Weights of a small transformer language model.
Size: 13 layers, width 96, 2 heads of 32, MLP 256 ReGLU, vocabulary 5186.
Training: 115M tokens, 7032 steps.
Each number is 128 + 32 x the weight over its row's rms, rounded and kept within 0 to 255. Layers, rows and columns count from 0. Numbers have three digits each. The size before them is the row's rms in percent of the matrix's.

# layer 10 MLP down (transposed), 256x96, rms 0.134, rows 25-47, columns 0-95
088:102124078104163089111131153135127113079148157201133174113125145119128181145110153094085115106156137138118130122078145069118162153158155152142109113146159139179100152217133135137163129093068147160101120111119142203071118036063172126118140130082114107139109125165082085119156150111110097091
101:117135135102124153098098125123107139129123162070179101136076171153101100137086091080139147117088056153143099033102149067165190096124167114126107139107113164155135105167139151116175148115099116075122094195078155107157153163142164133082081168097123181121150170128095080131107124120104118125
097:080112174184136105123138128098132177151077144117128089095114117122084113167130170057080112100122162139135170100151139129074094103124160077199115143150093110139086127227112119093139135181164165115109094159124127139102197102137148135142151153106123110150131155158124105176134093124190193161
097:085118109137138077104125116152142121117138088078120153090136103157121096182141096098179077130085144092146097039056150153099120145149163124129137102115099110102125108051164130112138079092192130107133102150157121133102182116118107117142152114198143110156165123134176105160215067146115101122
099:171157149107118148132099113183075165161081136207130081127086133131075121166154125075154093136160132081114058071086089097159167138129105080136117140129161093162096100115071137094136108152097160145155142136105134177103163130168129114145212124162091087096124175151103125118165150118144160104
093:147151129149136173140129125171089162130089159108115125154130190128111138075138099050140124114124154076182145139161083154105114128125092028190167131078077167139113137118161155201149204158153110137134073162135167153081143125126115122099116128129150079082125158076151131172145141129122120125
104:131162112151124081187100137152091122160160145141116094132157113094148158102144150131118105119088159097130215117158141145105127209091113123151183230139148142126139161115052066126145129126129123165140037110096143093155118123162121140089124172140133163071102119074121117166153111146107100109
101:168107204164108121126064129153117126128180128108160153124164136076141150096118118130102141187167204118089132126108125099136131138185139094119184183120144159102152179151078120167112082148050149152096136108116163098141081150156148087184168130155144181144120151161076151089149148134158097152
092:206132111139141119124145124166128166135104100187160114123131113145093129198139151094167134088140142138110088093083071096092129119066144165162068137061149077126090122168138116107140133098079124155097172152120143156130146144093126139111149114173107094134143101173118124062132203074140125209
096:160076161076080162062095143082202115154076128164124183147139130121136118130082086154205141125109090129072148141140128116107103105124123112152129115059205147116113075152134154136158089171113148085150132128134151144104111126118113102113190157122163178125083121119142173122092102074099128172
091:113173072104111144117143185203120110149120168141144107127139126104102188177181137117182078136079109167122180133198165153155067117105139151090111127144124174204140089190099128135142175095141095119087094142140120183086106177127123171097117155159137136114124137143107144109124133103135190104
100:168087147133141119176141105147107177148102119140099094078145189143110208176123108136156151130083124121164158132129198168144109114146125146097088069134151082141134185076094130084102141137133155130159180147163155181207117119104143081124162109137151140147162109051163131180128146125129098087
112:112108166088166111098088088060108091100190135114131113116082139095102155099095177148111157169076155126142181107077092123144151110110143149106129159169182068138132135145192036122137145104165166107135174118111106061154164118100114151123125135085167152120147118128105097064101096156141141097
105:171083123065139147105115102127146055109074102156100151133124093077149053147146118090150139126213133058138140140149119126136173139166152126134074073080180117072142175115160142120135142097097092151181165152116145116141166074085116112154184129146132140104115129101141140128101150139163162075
095:126118124126116115106140135121145143157093115166084167124140068143158122075151103122112134140127136099059177149162151105131129080107118130161140117055139191091124133091136100115204067131108163098115174154125168127169127168090144103132155142140137197118112109135139135078155074133124180010
080:141116123122112155136085107151064088131183180165154160102141176123150197113150092136118102161123190092112099076127165103144118165163141111102131114145134138135118142162080104117097067111134081146181193137163195152119126161161140159086139138104144096137089167157086175100075151100170160073
099:184154092104150144134150157127072091127162138135093132178173134046173190119110119152116123134106169144146108116098146132186107140088127119135106169163192120133104108210143124131119116106078104140165246136124132121133117118121150165099104129126163156165092130106126141145100153126198111190
094:092141113082191131134098085170129165150110116135161142122151184198106108129094155141122186116134129095156194067110124099123153065122098179100138154088119130096160114111163104220106129125142151128126082141109149077115168183190116155103115156152119146196111127075116150154108127112099137083
096:094105146126126143117170094178107087078156120145035099151125125127187140159150107103088130143127155112070112177100085162175144102137169087214129068098131130125169162117084135137090137123090085144147126119105121162081114146159129199135111131119207119158095095136156137169104087110119091121
096:094134090129202119161148082121120167134144127169174124142116144074134085150160121129129131153132173077129141132165180149083124174083103124133110175178096122143169144114160135116133116152138061123119176155174152063160102181161160118092111148126139215145148132061132107168149128118070120063
090:148103161151122074136133063153110091165113086188164126175152138185130118100075138162089099162096160054136120152157123096129095106152145167179092092100119130171153130104187109090121123177162132122075093106168143200135095124119157136185113159099104132111176154097132123160112172107067138126
107:098071196095165162115091103122119099093147151187129132136145165103133192161050132112158110141103115136111148144137172099149122157092108098140108151165175062019124135122132139123110092088139148146087205119163101165108141115099125136138099172149168147140138155172131166165118096169156134106
105:197146095083145119134096166135071116122084142114125145102163176090103142153137205083107192134158201105106083133130100121144139134066135093150108104145130054102125143113079162079143143085116134139106081134138123123141090132093134177153152123093091096081138154156118091113163107077087146190
# layer 10 MLP gate, 256x96, rms 0.142, rows 26-48, columns 0-95
104:091103185099144140135104142129096098141189122174131141061183173175144177116067151156120112137173112186122148097115146129141109110142129187135137132115137152138144115186172142115106105115147133153165096107160173065077207198110107135087087157179180100137150131137133120101085107165147099143
094:131157135087120070150149126133122160104186151177115186118108129129145151136073118112163135165079104107136157120127126148142191158139113192151139112170095155071158088121119100149172115134092159172147086190223102089136148126131141155158108157163114108188153051123173160122140162157091104146
105:143122199125178185154115155084169103063167092161195170100145160141106133130157111164136102136125083102141116124155091084136067105167094140132156174094131098117128163160105122155155121141100147103140094130162202095150160144163098083151155135123156102176112124112136128112059139131181111210
103:128172108116161184113082126121148141081117148136126128123122143100089105148085078136152146139118143136051112109137197116149104176110154182140177142137157125115125123128093131083116095093100110166167100184154098110097184139121135132172176110155088102179104053110122131139100244151129124174
097:100135155136153130071090113159174182138148156113117075044190123096097155175134087196151105128107091167088168108132155162118048154071108125137167143108139109140179115167122105101076147068113112135157116138195099109126152149118166107135123153100136111136167158172167150114156093130147148094
112:134164137103089157100166131100141127102101196130194161118114179133156109170154100190144117127159099084112092151134131144230147054153160138107113183090169150131148151157132131157122127125085104113108147108132131036086127164126133118205131078103115117158148113157166098129099114135178137153
098:120117161142143103090149093153135085058192155136118167113100123103096138166172128135186094101138153102162121119144149149181087114159116159107106168168166134168153130102108096147127115132076159101151093198156111093116181143144146148153197185089160063145122140141122109144131099107171078209
093:126123143077129154173103114108115121127147166143131115056090123088149098131166108091195158127119068144148163156115214082164125099189098078049126095192125152139125149117145101148128119132126111137106117048139208140090173155115086151127103131120144126160163066134159142107107111128127140094
094:150172164108171139106124158090119088126181141149131155137148153102130121131173094155093139095158110101059103102132110144160142151082143128140216116149101139115197148152123098138140111159129131176089096196138145096145120104087059154090178121107205113153067149085082136109112068152137104157
088:035084155129090135080153134073120094157094098109134110112085120138173135127112090094113139099084170086102217148151071109128143095122110119095124130118113099125113178138144142142122135191152096101135156101133162162158133143142166081200091141081135108137131155152112091160210158097113116075
102:162088113161140123133179126117130134146140161080159149127091143036173153104102157178086133130126116150088144138122173143164124166114139139117138165128122048174121080146115101175100082103109062150170073151154109082102123157079163112161093146079130130136126059106097130117173175148102173167
108:140171138196120150163095087059078141170175117091101101146120122141104128123128126109117081145159184144104097127141119158175123148126147160108142168134157095153181124161050143138131076102123113128129107179141154158091173115117111138185160066140066085163131086116181144088141173140118098199
103:122144181135100127175123121090155124123103183154133107129135157059125172146179116150117165107071118136080144065046163117086069122151152137151106201115084116019126093167151095136146150114113117173145130110138110088068152166144103092104094134132145143107112152119131144153155107130087099149
096:117144081119146088100153130083116082120174171112165084143116146137144158155085065149170209081148140093169162085128134111124081157135205114124167160164182093112134095160102114144079152131155085121105148095135135079114069117190167106107134143110161134145146074097155092131076139141163153136
082:081137107103172144156156121128088085126098133122117131121123164087173142071087151147078137133151170112120144148102100116114087163089084123116140156094103178070094187155084139128104118068075132132119140161090115141108236110094148104113079132156130168100094161076152146171145101061089144130
103:151136145169081080124073131132109146097160142130138094139183168121189162132130082168135113111133064133148130124087143125170109207126157107170123146110100132140159161237071068111147094161137086174159113134130118120149121137120079156144079135157132080147116180114120167106067149119170109125
098:173094143119115168163102139093179093102175131147132146084146170176138118119072145069105108127127100119194160183121157194117127122184136124113116118141145131110100164134142052142146109151145070170162117100153132123159122114106060089152193143103141142193123128149149150083061196141111127147
093:127130137162135196097077172131076088089111125132115133122168135077188150152213099103112159142171174122099086174097094158178089152129166155151130132045149104088132171127116101112051135132040147134137111099138128130082135168094123122135114099137141112109123088120162117172129127108133086153
100:106134183104118163128133123174131117071153116093123182161135164128212172113106119218128089123173139088095165099146159162171096111169129141137119140139118160131095111165152114077162192204133117132129154174124169098051192139092096102110173116117110136188114119123133153130111151123124146131
084:112155114126147088119120067134102152153134100148179132162178122094208130126135110094156131081138139182107189149143152107145085161112083077146126115151167195105144098142092038103128143064125099144127096140060133161137134126107192096080105072150112091103176099103159112116132129111147121089
109:161152137132122125117128142134106136128172126132200139120157179162166122132140087143120196171151069187147192104085190185158101148178114102134154142077116130124159161170121062154141116166129110142163119158182136104189182137180180116129109142139156137132113129113124102056073137103139081143
102:148097179140100151129163109152163128138094121100069092139097107083198171171197120162104088137163136166089156080119138165156090133111139136157166143106140135080132096165106135122162127172107126131110149146144090083122114144074155129130115059173131070155133100083158185170146198140186096141
098:072118190131084096134128190107179090140134137133074150134187070066180172125151140147149142095112129100067146079146118160154094121127124136127150184135117170130156197144099131155128171181036135157173094149158142136106133168091134176103118084077114122132108144106119091137134138142130161139
# layer 10 MLP up, 256x96, rms 0.142, rows 26-47, columns 0-95
109:164154137122113169096087163130149109129061131137135155140081155123087143198100139124111098073126109161111109197130120104092140106124119142149089219163172101096102108130126131097113107148180157091143118165165219076110204189139161130153168096117135115089125100111151097145104138098165134119
090:144115132130175083137121131080172111124143132117120149136147121125130167130134136141130092120100113123173129137136074125140139168130134178114116093190150176131165103059114109167137175101078149167102155148131036170119102153091214166108159141139154108074139149198134159113153180201142080080
097:126132136155183139097145166150106160114136088108145099080081103121123148195093138121123126065116071127177120079137135164123075139091063131097129148149101073152084113111116165194125108115041157100147194101133155173159176173114145120136140129116152107093127104123134096126106127093159212120
104:095073096120111095077116112156126151087129138136121164158110102135129124087088113149121094188128178163148122120129156067188147129147167124143131148151176131135156114101094173076082140105141098173154152194196088133064083102131094175121185159116155135156166108131105146123128223156095130120
095:114171110125146120112089133145100130088174120141050128129140181154158146163126100161172086131141096140050197127118110143112073135122127148119149096142162151134187109163102123109116154156125133183139102156218125114111162130176145097082086145142111096119210117128177147070163160169121147083
101:152126177143112141150113145141102190147123090152055105112139163159139054129089150118130141115132084191124129144134097121097169124096139173179123092153131094121108149168146139104129134173121162130180084178138116202123135157052160104087133120096105040137141143110096162180129145172139118191
099:134091065175149105121115191150111078123120059056108134145189094134132140131108110118070121187110106127145164169125170170096105150116146116161111124135032141125132102112096182154115109116132111125121123101081168159142084140146170115146111122201121155100127104066172079124187127100135147137
088:116149148128151148118161086088155154111081105100176158154069107098176066084180094189094119094114110104083086131120086161167143109139107135150145128106130185140156172115142189153103116121172145104088158100167126131211111120144192097118103195162124123124143143172068155142123126165152136154
097:175122123122136171166138059168175174127149136133110073068158096129131101087124163142185142114147110099178136118055108183141086055105077127096118132103138124137167123132129113127181097181167122124160118129058087135146102140095156152157086089145130119126090091081158083164112083173137121143
091:087139120118163150085107140131090157100139117152093133169108163139144101098076161123048148141131118169079098129111092136071187160119147113187162118163153110025111153110140167143145111129116165148092140138114132146101201084104122108195145139122103129161132136186095128185116147111127052103
097:060131083163135121105135135176173168108130114100056102146118129200077096142061140120111129160152090132124071137109102131163162135152182085131129087141150145089135176118168199131147080146128124152166096090118142151136111100010107144179133129163115104154111127134109131090118116150129094135
110:102084131125098164083100116138158155163085107147130136130069111166120184140071132107214093106081116125135155114133173118104166158150152126106110146147135173162058141080141122150091170130114106100137158069146133131144163112124098110134159112049128115103096135157087146136141081185045114190
103:166137126156051119114172170124107097101143228150149127144160131170133095094095148167181160091120111103071124134132087083133136198081125158123149171184141118112127165122123098143097140153111103106117113176155170114084203127084125134123163141153150141116172155200089152112136146179109116119
089:113154113135190136124141126128142093129166124118164139132066123137091136128124137170125102109138118073180181162123103144106091138166120180149091166139173152135087099100077148143088138114200091064064187178129194087147134115147136127148173110043115102112126144128101060123085131128122084106
080:081192106173115109120175074070146132118108112148113138144124191143114115148118137194129130167129132107134087151162097147084105152143080140099152176092077122120109168145235180084092109088151161139079143151127107147140129137110133076087137128120051108112133095107109075173162148101144149132
102:104126077140153111135177172119146145123049097100074132066110067120115093161116167131160088163160185097096097117121148127127139073151144130094153134136180083166119129084171159116134109093138192096077157131097152126118132092107131096128139077131178147078092101079169076145100084157096130164
094:194155117152108094111129113124130168107204111099142106066128154175078091208134136129095105189171143168115078097104133143141116138160136103085155124082170074134140151149164120082136117145157167057128152071091135130163123111098103136079108143125149109121169085156176144049105130130111129128
094:158184174127181130143134138145166161150089147090150126157079147116121127141048151115109106145146081146106106126115182101082133129131130111120151133141107162139075140140122164188213102073156177146086125137164144087112145163130134083203142122076117143163162202149113093150132186103171106114
095:114143188146099143134131167114097062112186144089108108157170144103116214157133181134168166136157159094141126098190144134140111168072117160105161145138096101117162172146096107134160164127121142105143161173140088131052144158107085088077131154187059160108084087121133146120141114087121127106
085:142106172113118091098093126136033181087090148158137117103114070130083116192124144157090102120128115143173160117153164128152110124139126123119110106116157127080097116139160130109137154114038100054141139240072132144109102137144112110108118096107178097155170084112124085138148125159139125090
110:078108086127085150104128111126158153133146132170159149055123137046089165157097166174186061045085158094129092145133102102132098119051173132077140125175157159111108092107114169125102125131163138117056135155087129139098095095132099091124121145111135126149119136138137105147192100151149128119
106:128103064122086144108120068163128089101153146157084140142123086139124159183155152109107068139129150087150152111079139133124154114137120154125138136086178134157117115090075139043105152132126147161127156135180094117143152099145187144090047100065117096082191090116166070103163162147122110125